Part of a small language model's weights: 20M parameters.
Each number is 50 + 15 x the weight over its row's rms, rounded and kept within 0 to 99. Layers, rows and columns count from 0. The size before them is the row's rms in percent of the matrix's.

# layer 5 MLP down (transposed), 1280x320, rms 0.0623, rows 97-133, columns 64-127
106:67 69 28 52 60 60 25 42 52 76 53 62 55 21 42 55 24 37 78 54 39 47 59 73 62 55 31 57 72 41 42 55 43 53 61 39 45 53 44 70 53 59 41 94 20 28 69 49 51 21 65 68 57 69 53 38 80 51 67 62 45 82 31 61
115:52 64 52 31 52 45 70 46 52 51 80 68 46 66 44 66 67 37 59 52 32 68 59 48 69 18 52 57 30 64 62 27 57 46 47 25 63 67 64 56 70 51 29 34 58 57 47 64 72 49 72 63 64 38 51 67 65 48 44 36 65 45 56 47
104:53 36 84 83 67 35 45 48 52 56 37 85 49 63 67 48 76 54 39 38 37 50 43 35 39 43 39 34 64 48 37 38 38 65 54 28 29 47 55 40 59 64 18 25 37 60 38 84 55 51 61 38 62 57 24 64 27 55 29 41 44 90 44 61
106:25 46 48 44 72 66 18 66 45 72 60 43 65 40 33 58 69 22 82 65 78 53 46 60 61 46 47 44 53 39 55 68 48 39 81 53 20 31 49 37 70 39 56 60 44 51 73 57 46 65 57 36 42 61 47 31 35 64 23 25 40 57 32 61
091:48 36 66 39 61 53 51 67 32 29 29 27 67 28 78 23 54 35 53 57 41 51 68 43 71 49 63 41 35 14 75 60 61 39 64 24 51 49 62 51 52 60 15 57 61 40 23 47 65 48 50 27 60 26 35 44 45 40 36 59 45 70 65 72
109:60 35 62 45 76 55 56 49 32 85 60 58 75 74 64 52 69 63 70 50 42 50 42 66 52 43 57 78 58 32 27 17 51 77 49 44 40 49 66 45 43 74 54 53 62 72 29 41 31 42 41 36 39 59 36 39 54 18 53 32 55 50 41 29
109:41 70 32 68 60 37 53 56 47 51 53 57 58 60 58 48 47 68 31 54 44 31 45 21 40 62 44 76 39 37 80 43 37 67 57 40 46 17 47 46 40 16 61 46 17 41 45 33 29 48 48 58 57 86 60 74 65 48 55 52 68 36 34 84
101:58 53 16 41 42 47 51 71 31 61 57 62 38 38 38 50 55 54 52 61 08 47 52 48 65 44 28 63 38 38 70 46 38 39 40 54 35 43 45 50 52 48 37 39 46 36 36 56 38 47 63 99 60 26 71 60 64 56 49 44 39 67 24 72
094:48 38 63 41 27 54 29 54 50 41 34 85 47 42 56 67 44 53 44 46 36 49 48 52 51 36 72 69 43 50 60 52 52 48 63 19 42 18 64 61 42 08 17 53 53 60 28 69 46 85 65 38 22 18 65 61 41 56 56 52 54 72 65 51
097:64 54 45 59 58 64 45 51 81 52 44 59 30 48 66 72 44 59 62 54 55 50 37 55 50 72 34 51 55 58 34 47 59 50 99 29 44 51 51 49 50 50 62 42 78 43 37 49 25 47 61 55 42 19 50 55 61 29 44 59 52 57 54 73
094:32 72 66 35 57 33 66 35 62 43 78 62 56 65 63 56 26 41 40 77 22 56 62 71 38 92 97 63 48 60 46 72 39 58 41 12 40 53 31 32 45 42 42 37 52 28 45 53 54 47 49 29 35 61 44 44 52 59 60 73 34 67 64 51
099:70 70 87 65 41 60 32 64 57 60 45 50 44 55 59 48 62 50 50 53 46 46 35 42 45 46 17 45 55 55 65 52 42 73 50 54 44 55 52 54 68 72 79 66 69 37 35 67 73 86 54 44 67 38 55 66 40 29 53 47 41 27 64 56
105:62 56 38 63 57 39 40 47 52 47 45 30 21 45 52 54 19 41 29 35 66 34 54 66 49 26 45 56 19 65 25 50 38 73 51 56 65 51 20 60 52 49 52 54 53 64 38 51 38 51 57 39 65 79 67 48 64 51 42 47 45 51 45 83
100:40 63 40 63 43 33 41 28 59 37 62 46 58 49 50 75 38 52 58 58 39 79 37 56 29 52 53 27 56 44 52 62 59 65 47 57 27 47 32 51 45 21 55 44 77 31 23 39 66 37 41 36 44 58 38 48 44 50 34 33 56 71 53 46
092:28 28 75 53 78 40 60 56 54 48 88 54 28 66 80 58 44 78 35 32 31 42 39 31 60 39 62 60 52 58 39 48 42 63 48 40 31 61 54 42 43 74 49 62 54 63 23 40 54 68 63 20 91 67 31 59 59 36 38 45 60 47 32 63
100:67 64 53 70 39 35 47 35 48 57 20 35 74 55 23 66 48 48 45 77 54 58 19 62 50 32 37 53 43 66 25 74 35 68 38 68 41 43 72 53 62 34 17 51 68 42 39 53 45 26 51 47 40 56 62 44 54 57 50 29 31 50 35 48
092:21 00 33 38 34 37 52 52 92 43 66 39 31 57 69 39 68 58 51 34 41 26 35 50 57 63 46 56 46 45 50 52 68 52 27 47 34 42 22 50 36 43 54 50 30 54 46 46 52 46 41 44 45 38 43 29 36 42 45 24 62 57 46 47
101:52 61 35 41 61 41 53 75 56 52 54 61 25 46 63 54 53 50 21 59 52 48 65 22 39 74 25 54 69 40 40 80 31 61 62 33 81 56 14 34 56 84 43 36 42 59 52 48 52 66 52 41 50 85 48 27 42 64 53 54 52 37 37 50
097:41 52 51 49 52 62 50 82 54 55 73 43 54 47 52 54 50 71 70 37 08 66 55 53 69 20 30 73 41 32 41 99 54 58 22 62 53 52 33 43 55 07 40 53 28 22 50 48 51 72 39 43 36 41 30 66 48 50 44 78 40 47 55 33
120:59 63 62 60 51 62 64 66 55 35 45 34 40 41 39 19 08 69 41 45 39 61 46 34 33 40 40 46 42 60 40 54 39 65 60 41 57 41 76 40 35 56 74 58 59 13 37 63 67 57 47 42 63 60 47 64 52 43 56 64 47 16 38 65
106:50 49 52 55 45 41 54 58 55 60 63 38 56 55 61 37 54 54 38 61 40 62 46 42 34 27 18 35 61 48 54 59 63 11 47 68 54 50 48 51 44 80 41 23 60 41 56 60 40 30 72 49 19 68 76 40 17 75 88 28 50 72 74 19
094:44 53 53 41 66 63 86 41 73 58 61 48 66 25 45 39 71 57 51 29 47 53 27 48 64 59 50 39 68 46 43 55 77 64 52 77 68 30 62 53 36 37 44 51 56 53 74 52 58 85 19 57 71 43 59 58 57 43 26 58 65 39 32 51
082:47 48 35 38 50 70 18 48 62 53 53 58 48 43 66 56 35 32 39 65 55 51 71 53 44 58 48 37 62 48 50 52 25 61 22 36 53 33 55 68 54 57 75 84 43 77 68 65 48 60 47 41 37 41 66 57 34 52 41 21 45 56 69 35
104:53 48 63 59 59 43 56 77 51 45 54 68 54 60 51 54 44 60 71 45 54 81 34 27 61 49 72 70 40 72 71 47 49 33 57 30 56 60 71 53 51 59 68 45 38 41 17 67 44 62 58 86 40 77 62 41 56 44 36 53 54 48 66 45
101:48 63 49 25 53 35 34 18 57 53 32 59 66 70 62 38 35 49 71 62 61 74 62 40 57 45 76 53 43 51 58 38 42 63 50 92 71 63 69 50 54 29 79 59 55 36 67 54 36 53 48 35 86 30 56 59 56 36 18 39 74 53 47 58
091:60 42 81 55 44 52 46 47 41 43 50 21 52 55 42 36 63 13 55 70 58 45 82 32 36 36 51 47 34 50 37 39 26 63 54 48 63 52 26 37 21 35 39 38 29 46 53 45 30 57 57 18 36 30 53 78 45 41 42 58 46 54 60 52
127:32 69 43 36 54 28 13 47 96 56 22 39 58 61 68 63 33 30 53 55 60 44 60 38 48 58 82 41 38 60 57 34 36 61 64 37 44 43 59 54 51 44 48 39 71 31 48 61 58 57 73 40 53 49 50 40 18 47 27 49 21 55 64 67
109:42 61 27 50 75 59 34 49 60 64 77 46 32 66 38 72 63 22 67 38 58 62 48 35 65 49 73 41 50 49 71 50 61 31 50 41 50 73 78 74 38 48 43 72 47 69 56 35 58 70 34 48 36 31 46 52 37 60 67 63 42 49 53 42
104:31 42 63 64 69 68 20 63 54 52 78 68 74 54 41 66 53 68 66 43 72 65 17 67 28 45 50 44 72 30 57 74 37 49 33 35 58 60 33 68 39 30 69 50 50 70 60 37 40 45 64 38 37 25 29 52 69 53 26 35 51 58 44 55
102:57 36 30 27 41 57 55 53 44 58 46 72 59 41 71 30 28 54 11 46 46 44 57 26 74 47 23 54 42 62 17 29 35 82 45 56 43 39 42 50 55 61 58 58 45 74 58 72 40 67 37 30 56 55 57 59 38 62 65 96 35 49 37 47
112:68 49 52 60 58 45 44 64 54 65 64 37 55 45 49 17 50 54 49 56 45 45 22 46 64 36 43 34 50 36 75 46 58 25 45 76 21 32 68 54 17 48 24 56 49 60 65 45 68 88 70 59 42 51 75 28 55 28 62 79 58 68 41 43
098:50 51 66 40 24 70 57 57 45 53 65 32 45 52 70 51 60 43 54 52 55 56 39 44 59 21 57 78 66 40 53 30 56 55 38 21 53 17 67 34 63 48 18 39 57 42 39 52 29 58 42 43 48 44 53 38 25 49 73 42 55 37 46 61
110:39 89 73 45 35 47 42 56 54 57 75 58 48 51 44 47 49 37 44 58 66 15 63 48 58 23 40 38 49 34 44 56 54 51 77 26 59 33 55 28 60 56 54 62 52 55 71 34 65 74 50 66 40 41 50 42 51 62 48 59 20 56 60 43
111:65 38 57 49 30 38 67 75 41 19 58 21 48 38 38 35 37 66 54 54 61 36 50 65 36 32 63 57 48 58 54 41 44 72 31 50 26 72 37 29 47 52 52 38 45 68 58 48 62 21 42 53 66 27 57 49 38 54 67 43 66 47 29 47
106:34 57 57 48 73 78 39 74 39 46 43 60 67 53 70 68 39 47 55 58 62 47 59 29 47 69 70 40 44 55 27 65 54 39 40 51 41 47 48 37 48 60 44 32 64 43 74 67 36 40 53 24 39 25 78 53 29 50 31 33 35 66 45 48
099:91 92 60 51 53 30 41 65 30 53 32 28 70 63 47 28 44 28 64 52 62 09 53 78 66 55 67 26 26 44 39 40 40 63 85 52 20 23 46 50 44 51 64 64 44 50 77 49 46 32 49 73 26 52 33 46 62 33 66 65 45 41 17 30
102:68 41 47 28 34 53 38 44 39 66 51 55 75 64 23 71 34 66 25 51 75 46 77 55 56 55 52 51 61 60 64 36 76 46 59 58 31 58 56 57 75 28 56 72 33 57 43 69 55 09 56 65 67 66 55 67 61 51 47 42 61 50 24 36
# layer 5 MLP gate, 1280x320, rms 0.124, rows 98-133, columns 64-127
111:38 25 41 39 54 56 25 07 38 31 43 43 32 61 47 69 68 40 58 70 40 56 95 54 71 41 71 65 67 72 67 34 24 35 39 74 46 27 44 62 45 60 57 69 58 93 42 70 63 20 43 53 52 31 57 67 71 48 42 67 34 67 50 56
104:29 77 59 69 97 67 40 26 70 50 49 38 69 64 29 74 73 84 58 35 59 30 51 28 38 53 51 56 22 54 51 61 50 28 46 61 48 52 42 54 51 46 53 29 62 58 66 38 47 39 35 40 48 30 56 46 47 37 42 43 62 75 56 32
103:42 83 50 49 63 77 54 61 54 42 28 45 47 56 37 50 25 53 24 91 60 30 52 64 59 57 50 38 48 39 23 85 25 41 49 66 65 49 52 35 61 42 60 71 33 50 41 16 47 66 60 67 34 50 54 95 57 48 27 41 60 59 68 63
088:45 45 27 50 48 41 64 49 28 34 64 52 58 60 36 54 75 52 65 40 67 51 63 64 50 51 58 47 47 67 24 53 59 45 30 71 39 39 33 65 68 36 43 32 52 37 47 62 66 56 43 72 20 62 60 57 86 48 72 25 58 43 83 27
113:35 55 50 23 32 43 67 51 49 48 36 75 32 47 31 58 48 85 36 44 08 69 44 31 32 63 46 73 33 62 61 67 67 54 33 41 26 68 46 52 28 53 57 33 54 52 39 44 36 49 67 63 69 53 61 70 55 51 47 65 63 21 58 33
103:35 48 48 58 29 61 37 43 23 57 45 45 75 21 61 60 52 56 35 30 43 26 46 56 52 26 50 47 76 42 51 37 35 57 39 50 35 39 60 43 66 74 52 66 41 48 58 59 82 40 43 84 64 70 30 84 46 52 62 58 31 34 48 74
099:50 64 47 47 79 52 39 71 38 70 51 72 70 51 86 35 84 46 63 63 39 33 73 42 57 33 52 63 58 56 49 43 73 37 69 46 67 55 65 56 50 44 27 56 50 49 40 50 60 56 34 56 30 55 46 26 19 29 52 30 44 51 65 52
094:64 56 50 42 35 63 58 52 79 67 54 63 21 31 64 42 37 49 82 37 69 68 60 60 38 47 52 83 61 43 57 56 59 54 56 41 44 43 77 71 26 25 24 64 76 43 59 67 64 32 47 56 29 43 63 47 66 54 83 55 55 47 67 26
098:33 52 70 49 37 74 51 68 49 75 47 39 49 66 71 48 49 49 49 74 15 34 72 50 80 47 61 69 62 66 80 43 37 19 47 55 43 57 99 15 34 54 48 54 35 47 58 47 48 47 32 69 51 79 40 57 50 55 43 43 33 37 39 47
097:60 39 53 55 33 86 47 42 48 52 41 61 69 57 62 51 45 39 52 57 59 42 41 59 33 23 47 41 53 31 53 47 03 40 45 55 51 65 37 69 31 66 59 55 51 58 36 53 66 13 45 49 66 41 72 38 55 37 35 50 41 45 39 27
103:40 86 61 45 56 39 60 34 28 61 55 49 55 63 53 74 51 56 44 41 74 45 32 56 33 42 36 55 66 42 42 67 60 48 38 32 35 55 46 58 89 60 53 38 72 38 51 62 74 73 46 55 61 33 55 80 48 60 45 62 83 25 54 43
108:45 37 71 54 35 49 60 54 56 24 58 55 52 18 60 36 73 84 23 52 42 50 56 43 33 51 14 66 47 49 49 56 38 35 54 40 54 42 38 79 42 64 44 58 46 61 58 44 61 47 50 46 56 61 47 48 49 63 41 56 75 40 68 54
102:43 51 79 57 43 35 50 51 23 34 53 51 62 60 50 89 54 59 25 53 25 48 36 46 41 47 48 42 59 38 69 69 27 65 48 47 46 44 55 49 56 11 52 65 55 86 62 58 68 53 31 64 54 54 36 26 49 60 31 41 41 53 40 41
102:28 63 41 17 38 81 52 49 52 51 22 64 29 53 82 41 26 48 38 56 51 39 67 64 51 58 63 20 38 45 23 54 40 46 74 39 46 45 71 42 51 40 62 49 47 50 31 47 70 53 36 39 66 38 02 55 69 69 49 67 36 58 59 43
104:61 33 32 47 44 74 61 45 61 34 38 40 24 63 63 21 39 40 34 24 34 60 60 47 46 60 50 53 47 60 47 63 46 45 57 66 73 37 54 55 52 73 30 17 73 26 50 61 41 43 52 55 56 36 36 66 58 51 56 31 38 45 91 49
097:55 46 46 43 31 41 49 38 61 53 65 59 42 56 70 53 43 54 69 50 34 67 66 37 46 72 20 65 46 45 46 64 57 47 35 35 51 53 45 42 56 58 46 76 36 87 24 40 66 34 74 28 66 29 38 44 34 52 54 57 40 62 46 42
098:47 24 34 37 40 50 55 42 70 77 59 48 67 45 58 62 46 68 33 30 22 47 42 40 28 96 62 63 42 76 37 68 48 25 60 59 88 59 44 49 73 51 61 76 34 56 62 58 46 45 58 73 53 58 51 61 64 56 42 70 41 38 47 64
095:75 46 33 65 46 69 57 46 42 50 47 66 54 31 61 54 62 45 25 52 79 36 48 24 38 52 28 56 60 74 49 68 57 49 79 28 32 53 26 66 63 68 62 56 42 74 71 41 21 44 45 57 43 39 69 43 61 39 46 45 49 34 38 35
128:45 55 44 49 52 33 48 77 53 52 42 70 61 20 53 54 56 50 59 25 62 84 66 26 44 47 54 30 41 56 38 49 47 38 55 44 55 86 41 60 55 76 77 46 64 59 47 31 50 39 50 12 28 60 34 38 54 69 50 77 42 53 63 33
092:28 58 52 77 55 55 34 32 63 54 13 46 54 57 72 54 45 61 39 51 56 43 52 47 41 90 49 51 49 39 62 32 18 45 29 43 58 45 34 63 58 23 10 81 66 57 50 53 32 66 51 57 58 53 48 26 76 43 60 47 38 47 74 66
101:60 65 64 19 50 54 63 41 61 46 92 41 66 74 43 36 48 41 36 80 50 48 49 43 42 57 75 54 46 31 48 82 45 72 33 61 59 39 50 43 39 35 52 51 49 36 54 43 15 57 70 60 78 95 23 58 58 24 44 56 29 49 57 27
079:56 62 47 88 52 43 58 47 57 49 49 26 38 54 86 51 97 46 52 58 56 52 57 49 36 58 52 45 18 46 40 64 24 52 57 55 24 63 42 28 51 62 47 42 35 43 40 53 71 48 34 45 52 60 43 62 39 15 73 61 57 02 28 46
104:74 48 33 37 72 55 67 41 45 56 40 47 78 54 48 62 39 64 33 40 56 53 84 57 31 62 54 50 56 32 95 43 47 54 70 51 40 48 39 56 69 47 41 45 38 54 41 44 00 64 55 50 75 44 52 27 56 60 25 33 66 61 61 18
100:40 58 49 57 31 35 71 36 53 49 49 55 62 59 25 42 47 45 49 51 50 67 87 73 40 71 29 28 56 49 64 58 51 41 48 79 69 42 33 59 38 57 57 70 61 41 51 46 38 64 80 36 61 36 53 31 37 32 55 35 25 64 61 74
092:37 34 38 63 47 51 45 33 53 47 65 49 51 51 30 56 57 35 37 82 27 51 50 23 42 69 57 69 65 55 56 62 59 53 48 41 64 53 54 47 50 81 38 53 83 62 33 47 35 62 46 34 46 32 49 67 61 33 58 52 59 70 39 39
099:78 27 54 26 52 45 65 72 58 67 57 78 44 33 64 58 44 31 40 55 57 42 32 39 33 54 48 70 62 46 58 56 60 42 69 54 30 52 52 70 50 53 70 13 64 60 59 52 37 58 24 67 43 38 81 43 56 62 42 45 45 44 63 54
109:56 70 77 43 44 37 41 63 70 50 60 51 49 37 32 52 41 33 50 32 24 47 52 25 39 28 48 51 53 62 36 38 44 45 62 57 75 62 52 69 51 44 18 81 56 42 77 42 37 54 56 66 32 48 37 46 27 58 55 71 38 28 61 45
111:22 58 34 37 79 64 61 21 68 54 37 47 73 43 51 49 51 20 71 14 57 42 32 25 47 62 59 45 62 48 39 27 51 26 36 96 63 55 55 52 53 62 73 46 31 46 46 47 39 36 82 54 52 38 36 36 62 71 41 73 64 71 92 46
111:69 37 47 54 08 22 50 66 24 38 70 43 73 62 76 54 55 53 64 42 59 39 53 63 29 82 44 38 39 56 46 31 43 20 53 63 57 55 42 69 14 63 48 65 40 58 36 61 65 65 48 50 66 54 83 47 56 50 44 53 54 53 31 11
107:52 77 68 56 48 87 75 45 52 37 30 83 79 72 43 47 72 39 59 43 65 46 43 55 22 58 43 43 50 45 51 45 40 61 32 48 52 65 32 34 42 57 44 67 47 50 59 61 40 16 48 61 32 60 70 57 60 50 58 66 56 51 53 37
093:30 44 83 38 20 78 41 56 32 39 36 73 54 38 56 17 58 62 41 61 37 65 70 38 37 43 51 45 62 56 34 24 44 40 08 44 39 37 44 52 50 57 67 45 56 53 56 43 52 44 49 59 37 80 55 89 65 41 40 46 58 33 47 52
111:54 14 78 38 37 57 60 71 40 93 39 66 55 66 66 67 65 39 53 39 29 59 12 38 68 52 43 46 50 62 63 58 55 47 56 52 38 58 71 65 22 49 49 37 14 31 48 40 49 18 39 59 44 54 61 42 46 72 43 55 63 53 36 66
112:55 53 52 34 52 51 68 37 38 63 58 53 65 38 34 35 63 44 36 34 41 83 59 34 60 53 26 53 63 45 52 68 51 28 29 43 54 22 33 38 17 74 62 61 30 61 59 60 56 62 47 19 69 47 47 53 69 52 61 34 49 39 92 56
108:42 64 31 27 28 37 49 31 41 55 63 46 40 51 30 58 50 66 29 37 65 30 35 48 58 64 37 54 63 42 38 55 50 57 55 91 54 57 42 21 38 29 56 29 42 43 39 54 71 24 59 75 47 33 33 40 42 42 56 38 31 71 34 58
102:67 65 64 54 66 73 53 29 50 37 26 69 62 49 32 40 43 64 52 46 19 37 39 55 55 64 67 74 44 38 61 61 44 37 56 67 45 62 27 43 30 56 46 52 33 58 46 72 67 54 38 58 44 39 70 64 65 45 41 56 18 65 35 39
105:72 18 47 59 39 75 14 31 53 49 44 58 42 45 43 55 46 55 73 41 44 20 36 73 68 34 44 59 28 37 73 42 54 61 49 54 32 45 71 60 63 47 66 47 48 62 22 41 53 56 54 53 74 62 48 38 53 68 62 25 35 44 57 56
# layer 5 MLP up, 1280x320, rms 0.131, rows 98-133, columns 64-127
112:40 54 43 53 33 70 48 45 66 53 26 40 44 25 71 63 49 52 31 61 60 43 54 31 25 50 33 55 65 86 55 66 52 36 40 45 25 56 77 63 52 41 47 27 46 32 34 53 43 67 38 57 61 26 33 48 42 10 54 60 25 32 79 47
103:55 34 61 41 41 43 33 60 47 62 63 32 50 37 61 42 48 38 46 43 59 19 39 46 55 57 39 64 78 36 54 37 31 39 65 64 67 31 47 77 40 72 41 53 88 47 45 55 50 52 50 53 44 43 36 34 48 32 47 38 65 31 46 54
100:40 68 57 56 67 51 54 54 37 41 40 33 68 58 45 47 40 67 51 54 43 44 62 43 68 38 48 51 33 69 57 56 69 52 60 47 60 57 71 66 77 55 66 61 59 58 40 38 70 53 69 36 57 26 44 55 39 65 32 53 56 49 45 54
089:37 72 67 42 44 42 32 00 52 65 52 40 76 38 54 54 89 58 61 43 50 57 45 56 38 26 77 76 58 74 31 57 46 65 63 50 51 48 40 46 54 58 76 47 65 57 82 61 67 45 57 36 85 34 42 50 61 48 56 28 43 36 34 59
115:59 49 62 67 62 46 29 69 71 57 66 46 70 68 49 41 42 36 63 62 41 47 36 82 60 48 66 58 44 23 53 33 30 29 40 45 49 34 76 51 34 60 35 50 37 36 31 50 46 54 81 53 41 40 55 54 44 41 30 61 40 56 49 65
101:76 42 46 53 68 62 53 50 20 79 44 67 68 45 69 35 58 61 47 49 47 46 54 55 49 63 54 69 59 48 29 55 64 77 46 45 15 34 62 63 51 63 51 57 74 45 37 58 52 40 49 76 76 47 17 71 49 48 67 62 30 47 58 63
101:47 54 90 60 43 54 60 50 45 48 68 42 37 61 56 23 39 43 58 50 53 30 68 30 68 99 38 48 42 66 55 38 42 65 56 53 39 24 60 45 70 46 32 43 54 58 48 40 49 30 61 46 32 66 76 30 39 71 64 41 55 30 50 53
094:53 45 42 60 58 43 48 48 87 49 45 50 50 35 34 27 46 35 61 81 46 43 63 42 33 56 57 57 73 44 37 54 62 55 44 63 54 63 52 57 43 59 65 33 49 44 52 70 58 61 53 67 38 50 66 46 58 77 80 52 59 48 57 21
093:60 69 43 59 49 92 55 32 58 51 41 44 46 44 56 62 58 25 40 04 41 85 24 79 59 78 56 53 49 47 46 16 67 29 43 24 68 51 46 69 37 56 57 70 67 55 74 43 27 39 26 69 60 40 35 45 54 41 46 72 48 67 08 59
100:39 21 54 51 55 38 68 53 35 33 54 35 84 54 55 32 65 35 57 72 35 78 43 62 53 65 55 60 31 50 50 76 42 52 36 37 45 61 46 43 28 34 56 52 54 62 66 67 68 46 52 51 62 63 52 46 48 51 53 55 57 66 44 60
102:43 41 46 53 32 58 62 54 64 60 55 54 71 50 41 63 47 49 33 65 44 34 47 58 20 78 71 44 63 31 63 42 70 44 63 77 35 67 80 54 47 40 58 44 33 31 61 65 41 48 59 47 65 44 70 48 35 66 56 82 45 58 83 66
114:35 39 75 49 51 42 33 63 47 50 55 65 36 50 48 55 59 69 34 40 55 56 63 40 40 57 36 54 33 74 47 29 63 53 24 49 41 52 46 35 24 59 87 52 49 31 60 62 61 61 72 75 52 59 52 58 60 43 35 77 50 34 52 49
099:53 46 44 47 65 42 56 47 36 49 62 62 57 81 74 60 62 29 40 87 25 36 26 70 34 22 29 23 45 66 50 38 18 47 60 66 36 33 55 55 31 56 38 50 42 43 39 50 57 45 47 29 73 25 73 24 64 63 69 37 48 53 44 34
105:46 74 62 48 50 46 56 56 63 44 40 45 57 23 48 44 74 50 56 68 41 63 07 45 46 48 63 38 65 11 53 49 50 50 56 32 66 08 62 42 40 29 54 57 34 47 61 67 35 58 61 59 49 50 36 47 79 46 78 78 49 46 45 71
104:71 45 58 43 64 33 42 68 60 57 46 43 20 49 60 64 48 48 56 38 35 36 32 29 13 30 80 62 70 51 53 57 63 51 50 58 40 67 60 46 38 47 47 62 42 65 65 56 64 34 36 26 50 10 57 37 52 29 65 49 59 48 51 76
100:49 64 28 36 44 82 41 36 51 55 73 33 34 62 30 42 51 45 52 44 71 55 43 63 23 80 76 43 49 42 56 75 48 40 38 50 35 33 62 46 42 42 09 54 52 35 47 55 60 71 50 63 59 63 56 63 48 52 50 36 33 81 57 74
103:41 44 67 52 32 47 70 48 59 66 70 54 53 66 48 49 46 59 49 37 60 47 49 53 50 41 35 66 43 66 47 55 36 38 44 45 38 51 40 50 64 35 62 63 32 53 53 53 39 36 58 63 48 46 71 59 52 65 38 25 58 62 27 24
101:42 57 59 31 39 29 49 61 35 63 44 55 43 55 57 56 14 17 38 73 48 37 46 53 50 64 39 69 42 37 54 42 29 33 49 39 47 27 56 87 50 51 52 54 41 57 66 46 32 54 46 82 46 70 40 25 73 53 53 53 62 56 67 62
117:40 22 50 62 35 53 31 58 33 53 28 58 22 20 54 27 61 60 37 66 51 55 72 49 60 42 50 73 40 53 49 35 39 59 48 53 67 35 39 60 46 27 14 65 31 25 50 55 46 53 32 47 71 52 61 75 38 34 36 41 58 60 83 41
089:68 61 56 61 42 46 42 74 32 54 69 33 63 37 33 60 61 70 31 64 58 70 54 47 39 49 29 49 58 46 66 47 62 56 34 69 38 42 41 37 43 92 62 73 60 21 56 65 33 42 42 55 37 50 50 37 44 63 52 50 40 65 52 43
107:32 54 62 69 59 49 75 70 51 59 46 46 40 60 29 41 65 41 29 73 60 33 30 46 23 35 73 51 76 55 78 53 60 44 65 65 43 24 45 57 58 66 33 48 48 00 58 86 35 50 22 66 63 38 31 34 42 71 65 39 66 42 38 57
084:51 56 60 25 40 84 39 31 43 45 62 55 66 29 80 64 54 56 30 39 18 50 42 78 67 32 65 41 71 53 54 61 50 48 37 32 47 56 57 49 70 37 72 22 35 55 40 63 42 42 46 37 60 40 62 53 56 85 37 55 23 47 54 31
103:50 70 48 78 44 60 30 77 18 58 32 55 39 64 48 64 59 54 71 32 39 47 19 52 67 31 62 62 56 66 37 57 59 57 49 88 45 50 48 45 81 55 41 47 67 63 56 26 58 43 39 49 64 46 54 38 52 20 63 45 65 31 43 69
105:43 65 63 56 41 24 32 50 34 30 79 59 83 59 32 40 47 68 54 52 27 57 36 69 56 71 58 62 50 20 45 44 71 59 52 24 66 39 36 36 33 56 20 56 57 29 47 60 59 53 64 30 54 54 69 38 56 59 30 40 51 50 36 58
095:77 40 45 41 77 45 65 58 21 37 55 46 48 42 13 37 53 31 36 48 53 35 46 56 51 31 63 68 77 34 30 56 58 63 43 61 54 38 62 41 15 50 45 51 56 47 46 52 48 29 72 23 64 53 21 63 49 49 41 47 27 26 57 22
118:45 63 36 33 61 42 66 58 35 54 44 49 51 04 18 60 63 62 70 20 64 62 30 23 52 67 49 25 70 48 31 37 48 66 65 54 63 47 28 55 51 56 72 45 40 53 40 57 58 53 46 27 36 56 48 61 49 54 41 52 50 67 63 69
106:66 50 82 36 21 33 50 37 42 39 41 51 65 43 41 59 39 29 38 66 44 34 44 60 43 57 39 35 51 47 38 88 56 41 44 46 59 41 62 54 38 61 46 53 60 66 53 80 50 33 53 45 72 39 58 46 54 53 47 54 75 17 54 65
107:72 69 75 40 47 36 28 59 17 38 37 61 60 38 61 36 69 35 74 43 21 52 57 62 73 55 44 49 56 26 31 51 73 56 56 36 46 36 49 42 71 28 70 77 58 54 41 52 56 66 33 41 46 34 71 50 62 53 64 29 52 74 29 43
115:54 50 75 48 62 49 32 44 63 58 75 35 44 85 58 36 50 41 37 46 69 37 36 78 48 56 44 38 38 33 60 46 67 45 58 55 45 66 58 80 30 13 44 19 46 29 31 31 73 54 42 46 41 33 75 51 78 51 52 47 52 33 58 57
097:45 61 69 69 39 42 59 61 39 56 60 25 38 46 53 58 50 56 56 60 42 70 45 46 59 73 34 52 41 25 54 53 42 50 51 36 68 66 49 46 38 61 46 69 45 60 70 55 62 62 48 57 30 50 39 48 47 63 59 42 31 44 17 50
100:40 43 80 42 35 76 25 48 66 31 42 66 32 53 48 40 47 49 51 61 48 44 58 54 37 52 83 39 48 49 52 46 58 35 28 55 75 56 61 68 54 53 66 28 70 67 64 39 35 67 67 57 44 47 73 44 48 41 60 61 59 33 70 43
105:75 53 44 34 52 45 50 62 48 29 34 49 42 48 38 62 43 28 66 64 42 19 42 37 17 57 36 52 47 63 44 50 42 49 48 34 48 70 63 34 59 44 75 52 62 50 56 53 40 66 82 49 49 58 40 57 72 60 45 39 63 25 41 76
105:42 58 54 50 66 34 62 41 37 35 56 82 54 53 52 38 58 49 48 43 25 73 40 56 55 33 35 53 57 37 42 37 89 41 57 69 50 13 60 39 42 29 66 50 48 35 27 59 54 58 48 29 67 17 58 54 59 55 50 16 51 40 50 67
099:32 62 63 45 54 40 39 60 44 45 48 56 83 46 70 32 58 44 71 63 59 44 63 47 40 70 36 48 10 46 55 66 35 67 50 47 20 52 42 55 43 38 37 55 43 72 63 59 60 61 45 18 42 38 86 56 57 43 47 34 51 43 35 24
100:51 47 46 54 37 49 62 41 65 57 33 48 55 41 43 36 58 57 49 32 41 47 36 49 63 64 55 62 73 64 42 64 69 63 79 58 46 57 61 39 57 38 36 54 55 70 41 42 48 27 59 78 29 32 63 60 63 42 36 45 48 25 62 65
107:44 33 40 37 51 57 20 31 36 39 32 60 28 32 57 55 66 52 72 61 36 73 16 59 32 45 51 66 30 11 50 42 64 46 63 71 21 57 54 51 71 43 49 46 23 23 48 18 45 63 36 55 58 46 51 19 43 32 81 36 59 87 54 37